Part of a small language model's weights.
Architecture: LayerNorm before each block, learned positions, no biases in attention or MLP.
Each number is 500 + 50 x the weight over its row's rms, rounded and kept within 0 to 999. Layers, rows and columns count from 0. Numbers have three digits each. The size before them is the row's rms in percent of the matrix's.

# layer 4 MLP down (transposed), 768x192, rms 0.232, rows 283-316, columns 0-95
093:543487456559552591494466387479479498545501464470517576446461425527512577562502590510477529479435458661480535490515554466544532496468431431510476571522451491521523411515454572508553453508482553479423486489437483549543330424499497453480515471562542575597526540407546561441452489528534438470
095:578597514601553502505556447436506480527477406471556503515500516581480440552480489435521454568446484561422495582588534446388610550583421512461418498526537462564578570494520497508510488522519582617509504447514470516515545490507466486457574524459499525560574444394508506437507542576450460535
086:526454556532498516516545531495529462566511407442394476561571476522436407508462497485552532523443461545408510381495495477539479469455532489508517453555486503583457474440508484530538536525483558445559465449413496418523619398521495474446530516550514569557511498493490413401417413545506472424
116:602640481455482470489496443560488536463440484502520515485462480520572501400497534493601502474458522491449391553461554539461523514518476416459577568490490485422429456476484554515482570499567555458479463413486413588591425490511430451498465478493496511481480460502497451530459506447599518465
116:481516492518548411468540516482457426530547470525442577531439527545561481431396554507491483500589471591469593575475521493444394427570521456443497524469489500487415567488496520544436490433528487451508532444536449426523551607495553430471491515373482586548514484429521461561528505489459525475
099:543505480518474548440625524491543517441422421494487509489555497544466477504492498476553437489476509513457508452537536503556523605552525548407456343421533486524557494460492527435501496569439421579502452549620458463379638408506531475605526503427602521509508449476514498459491532549552543486
107:516427521464454490478424544374401531518530570499511533460477592416456515469463493501527411465561473544576485450522533522459502511459388455587406507425458464511490480490449467514547598523515493504444489446498540559415503584505461552515561404507524572493462576424489462501585493469481481431
093:445492512469592417543498539483490520492535516539484547472513388533503499525521492477532594508476580494511508546480477455466527449596473537584473458470491471572541503590497470481397587513540519472461507511507446566539471505559522427504529450521533479383527568380492439442526526566447539543
107:542471527547530444516543400392610481525429509505520431456614420574499501536535550543529475409419454522513510593474525498542481472546507428439500548556544534435496443523512528454479542472485472478491442430450545463491501526570517504465434575489505556513462501555532567465395527480578508536
098:559437497489557507476584469450568516527419481505450549543465479567435515503463531560495480452417512440498518565508464519548483513520473536513535540565514484522529610490435497461469485491524455526392446502554478430495480590458532563518469550663500548488494501497526499442473460584551486420
096:550577404467547480525519524487455545513530502450518503490610430551452504484470464444444417490567541416408531460487476500427516562543463484410467504468543521424409522586516460477441558479504536555501491559493457440455522483507475453573558530575546567463481437456553533515505494590424516506
121:546400552447431462463346548383532543529427506530464546621426527382505529525455485496571611543530465487560558529501484531463519494555443504477529518537513450520494537520460593523540543452455545521558504535564614446504499511442530598474476523480439464522558428517503566519552506535481577522
106:524499473490528481497657563405521541557508518488472456579491462443509468421559481490596443453472494457383476568477565552580588525616523575566439545643486353445492495519525500501466457479413456443499494552545531480448428504449461514486505345491503499565532523493425594460539520476488439532
092:558484463506457571485451489543493571449536449471520547479511509549506551477543506502428485495486568527440518544487429420530423492530459578487412509558491539489528560568566502563502516606528504456510491470626473492474449601586539443543580508543484425521499449539490527522364472576516452556
088:480529486530431492589572462467536469607475474434423492485600521518438521463533477501415512449549535501527451563486576440563468525505494463546469455464490431524487444603520483515411495530398472553567505493468461556465478579572422437537526503506526414467498581477547466504531487486524469415
106:603448529448485568462474424520532559462521539552491431532509540507504483464527544498445523507423495485449505447533478497425538495443364518472441495643502449506466539483466522592413528442529490502603525521572506418519503519575566474459530622488443423552476568521509457464560457534494397417
137:533484510484328512564533472528540472481542457522530486415506476452481505594479544452551455455518550518545446570419409496561488517548522508515407391595460381509541568469488516531530399550552505535503433473498495555396544503645420516633510461531554497495530534492481447508501401565427532471
100:473531538452526505494556520508552501441527489395527476512442461415545521451544446489539478557548460582379545540486493471473484445412557503487492565550500489503449537528487566430495514486558545555568504459496522540480469448488417485541409412487594469548581407562513521596487521381605519471
097:543467485455467515430466520432461416499444438498511485374451465466484477540486512526473501389522459455437524520498495462503628555480489612417521551482511459479466453549518531579534517420533442409540464433516432558594412370480427452557515510530482533556491473484438506584431431465539422466
102:545508625454488446459522423513431566558479570411501436499503507486541457507434485526476444511432499600412497419504443505568489564484519504470477458544548482448413425430490503446511609524548504493522558393456416564412468426495473598456546457523460374529532488467509429527568526441569559523
097:475540564486550531437439470494460509569530561578529518439619450494472432482458502546535496561504450494572552586484478472573461538548457403575470539575500569447538552407507546585521461493591494495501490471631483550431452470488491560453440502549467553496518466428591540536527501561552433487
092:520455467521484501408521627496417544503503531547557482445435559508423544575522508581515525493575506474499534510504512487580434513469485563525454525555541466525512488456527450473499407456514487466408538482468527476483487524430434411439480513497554526489560508402572526444450584458469482544
095:582505617521524550515573457520500510541611377543446429549494455459486558415476591527508481480467485625472544463428511457492521459555486549623484551528467586472554502467485472430504474520508518569448500499415479495555458462539430506423497451439539502424554560438407559398461441578465444498
099:579538541507508494476475449488476475441493505526554534525513445531341533528475575456567422560507556453420479594539572450524500387492513435492599598484460508471545515526500455439500374543536548535578546437452570513600424507512477439467527532576464445440542392465562442519498457503556469523
079:565464530608469579395588511553482552476519553586575546495489515449522460619470549527549538477553454523517468479502523416536422472516389395538555527423493445509495460382536452514514522524498470553494453499487483472452463438437524455503620470424535537497511482442434485546482521483449467396
088:528484476383509576424476448468442485517451495498471443438575426497516567559576479511489426522505540565607504595499460557532472554600451407543510515479500568442358480462500459556521557451478380491550546576448541462509484464493440607512550451536450445547429496517462487524479493530627508504
115:442481461477626500524480501505489424491475517528528467540520426497534469522479495505480384476535513492623573518460516548469466480405505497495467550526484460433442505454474528556428544504499514462481338448569421476499513581485493529559482512451551465474522472485499475527533477450432415519
102:421507470509444509478508501518451539484519469571504454518557485520528511525476475554550522446573450467467559485481449433427479469475490520581491472389539462473483525509409548580503546505450479520480484556453449480504485513552480474516449410475429397499497513462523472418593538490532429492
088:528500507456474451484680496489507460414514470451525451614507481507510489447532454564509496483502453546423434464508462398618412459464528464579434516467511461537499469589572476476383566493496505438443459571534468518502531487496483544435507495506474609515505545489437415459481469516546505601
095:509514473560473495571530540510482530556367481511549520560532486387571470554522520519504557481528467554542504537547377435494437452508534595518442456514422441424493431521616602416460543527474547449532546531559499508481451506615528459510498465531459553562516484465404523501529480432580502474
111:576498524448509442465531420508492569444449539541515448471528482566495467563385514535500440484516366547530601488562564412521623456507522405512496548479478469528487509570542469581570452433480548472522470595479482522514498495472491444460471503506433461479450550450536550465485537442455524528
098:631381473507606531408422460507440601464478435517425475451384565529448514461470552551470566547489517484506429530417539514427576534548503593452464575565490424474476546495457486515482449490505492448510479486472563506575471532438527499510484447533504465489507511442478488437420529498402447538
093:457507474481519535533633500487564459504536600509446501501442393482512524493527493518465525531466456495587466559470620472466603509576518629506586456436516530553497516497486415401509485446417568442378555513465475457505503439455499493408522525509492556459474444464561344501514442569546515538
103:521424507498368519560569482468379608484516505524493488402493416526469455536487460602508501338534433504522448526484464586563604539482465483550486545515418529485461509465441469488453540417498466525540412557522459488446521545548475492495551536519535488431461491523474447433448531556493393491
# layer 4 MLP up, 768x192, rms 0.263, rows 284-317, columns 0-95
100:443541578462483498428549509562507492447557533606474497435530545532510541540459447480507504550455427569496519533543494458536438604481511502467494567540500541438611413465517420467484497500492448463450458537578414579536523535432502553432482513559431462520486449645556456514512489479487558526
099:436486473569465474450399360551450603568446507450568471591528506494477494585509431456518448445515485473516547467569530471509462502451440480488547479458646524479428557537540536544538569499496590529522558362508517545458449562541468468453469536488453512392546444528443462515515487415517484531
114:587403463531459467536517445462560467498482539549626524510444492435518453497427518536469479495479479564544541477494599585534450530522466504532374517431450537458540361530368514552594634524506487502385478540600453513558513488479499510544549495572459550457402583448513449498457477497510474519
103:427574483501534416549498511519481484406465492486456564473494610510487490456515453584533490422465518489568523419546431402520515624546505534559548542506483521452568430468534490433536466504536490557474460520569408474503514489524529537512524522486508497471467597483503415517404605574514539555
103:505521669494536441463518553612474471510527496477554525544423548486573443479449470427479518485484493530508510477519514465493494447505486469454620447534579509461505320532433499505493490517514498424496517467536501425523523508508485458544553484609544511619560509515548506492514424565458509452
110:562642517422473581531489461518401559426640447471461485408524524472575508499520540535511488477461516532471502524461499503496435445428500555455378522482561477525521475606539465509560491539531562513494461451563481538403477464443612496555484497522423526519540456468517453500511533505569447582
091:448494490596436508620501453455464493473437495481561441553545507437536588456498457530483465503445509491487498469521458550506472485325455485528575463472538586495489517528407501607474525564628414507523481479553421498488520415549475594578513512452471494502482508507491480474471512519596427570
109:485509497481420514496603484436528513486475590560577466423536448519569494602516481533478452435479464447512463514631480481532463454550447479472509442439546470503497520503636486507503570484527578535506516467470572444464410571460502485446508496516477481556439484558476493588537422503521607512
098:455525572407398449544555500451497464463551529645534560490502500544550486509510492481472497542441585499527500481511416558490477455533530518593634520554505555469490577558553546485549505540453476560501519584483384503482588561602491581478516479578450516412511534483455521493503492516471477493
081:433482619509487520492485448498522521516487472549499504414466536517535561487487561569480469418430452540608547504483444519510417503437527470476545506497452620494535449447537541469474460555544501507489535427580500529534573490489519584468532502503597430503603590503439567553459556350587472494
100:582481497442488545537533532445550391486469530533554489561506483404494553478517473503495564564492572482465481479444448511546525501488444523422498557556544476580482472540515484422508577439476544486505524554513482396438493520506424499505529503583564561502530468557423495441410545404495583602
105:476506509422549430465463525382551496531530508475491530548525498473575427496482479499495342431470483520408386578522457571543519494456544622457475548471531545497412404508495504552491552504502498510482517396517588524583529520454449514484460469553478493473467489510455547514455486491532494553
092:501501562557507554566521414555496585465579475550448441568437487455497461532520497547553471464511566486449430526571518468480509462446460458525574486439502516464511553347429573621552566517519545567496483535510545535503525508530443445485505463514417495422458534529531513613469499591513418556
099:534609586516526452612460450514459498527468430554537394528511526507545525508384482503431513469476494533399456430607439533453469498514486513565585534442544587429481465490457490504489518472510527432478474496526550471529373530514501464439425490509499494522540568439472573447512505430482472474
111:587523499431499463455538422453530590481460521546544466561548526467582450533532547537444510541467465535425533439535463517422509490499380496500496551496533558491526471540477519488482487489488481514578488535593367325516510604516529498415625503458417433478414507499548476506510475584587482554
144:492485525407491511515476460377471443412473555494644521455544522394518501538511470497471465508507524513495491530505470553513484464485553568515460490553455425414623522551502542450526457590570447509543536465465550455423432483567483527541502426525458535510452498473532439444447495525488607502
094:522538591418469523508400540557521464551436547426439499475464503406620525552542448466443457489583465555449618518527492487524445459483442424570583450507451453508525465483566612485501481597483454598529548473426511565461549526472515554504527477512397460463565532537537529574465428545497587454
100:550432547460592516494525526542519456487505437517486432533530521458554619469458552415520491528513513514508495492578503550498440569427438428557481533508430586418478591480436534450418493487412544578546469557440598441382568534554426549449388452458506551554589526548491563443475563478456523523
102:477518600437468427558510506411464384432501610475440571539524577451457525529534428475522457418577578424551441530442545479493585383449521463446549458523571468543596559501494575528507512494438594550492511430488514483554437517535533484464520508470486524454514517502486560593559506532389496490
091:469550446499460570575500516504500485485503435430492555537474443513526475551479542445461547526552508559436561442541481491503457490477420496457445469437463453595542603450440413538468406529497581532461548537507653562457519454533491517549512524469507484531491394479413510423523496447574391502
096:474620550448565456498504493560531491511575456504531444608563553493443507536469544555503498553464509511478464448550530475568439450388453485519484437549531487556543504557590557472636472554467529514471459575471579471514463557574489555580485466479410553466436489487523490537474539532522498557
114:572450467482504503429537511522481467485454487613473562460523601589558477488528451540491468549533464522458498527464424530443499436532524559567464436472415548574471504475491459520534522549481430518402489553543490505529455595430514603496515477600476464432534526474457540536540439508433523493
097:537429449488524430512484485492501469488460430423523456425609479559554565542521525543381584492458454507525493563528446523440602573497463629501456454457485533411513515401608528520500555482503509496403536523552465516503507519469469441544407536440498483534502541444561452582494512432551495503
100:508588470510376520532391524456478470526498540516435559532507496553466587464525533596463440463460527547474535526478450559550562487453582590528442505487618451517498497436463540451449556519502551530459553458468520459495528521576529522611411541495495533430485516539526473559581449505466430560
090:407587484519539504541506482514595608510501565590415607507463489577596496502485534472570538551473522486476472597522521442512480476424515555435557419487576481404505530511466491449465380446439485546507539479587509398401528517525512546536374496516491587460517514486481505501558507570595482518
118:480493472509515528417450467515555472530504534581628511615519486541459505517506531510523458504547576477556539528585421481512453542398471494540454489504534402493384441487444451580497488556509503481463406496529407459466523570431430578488566458482484430464512498560473542560540407460478432531
106:576512511533535513426460454496532461474460489517538592423467492493446536451589533496448453422484418565607494475476532549550606463515543535458392574470531538524524490432494437488545473493553551495574583448486445485491441456525488665517481548457558492474467526477474558525447458442414648519
092:547501521508477398551523466486488506493566450577468473487412486481478456471474404411561453556477483448537431485492504501533584514520445555452532360430492508575497484430540482559505587484512520492547427485506401465538447446449571501528486567489527409429470502554616596454507580487549533553
096:570554542441511639426577503506548486437539515543518547563518480493574494491479490510450542469584584485479441503504532536539541472480540557577516354485528535469533570384486489443512457456529542384524455514467459589436488461485467478478517552494463553476494568445447577549487569487523504564
097:429573536460514591524465477494434449488527396449551522479477524465409517425510512500448620515498498505471371529573408504518444474468474499609487512476549446473467454497543542548428537499571408421438487419511462532477584464509492483582436477588534576599492437521599437551464556490543463474
101:548392440527467571486475383523553527505490501497518599505473503523498535475437430496464597415484531522441486486543491473527472517488517533498585484513458530521620572521546568585498446497513467547545503623508482510498535605472491500537548437518499537518540432514544488487508552439502475432
084:571461494505433493439469447530555474521518449573514559477553518572529510545523527543446406588466424512534500515410413566438405478518505461489426574532465619526441544465502570509483423529518500489506494519545549480458446525515425455530503581515530509511476556524445503462425535460356535486
101:483489559444430419495524491463471563527576498413431425476539578493445512490504451559447546531527498433581419412467558505551630520442414504492584491454461507492511427505460568473467465530505383566524457643566448486469545469509459433609524510541534480503571502595515484560605466495501504499
111:489592518546460599447482435467466519503519596489492523458460597500526563488596479477535430527529456403489541595540476601476586539419444561488453440438517499508600509573490445438521473496508551501476433433443505540479447548469584510487503524553539511511498530619458452583505493450493460529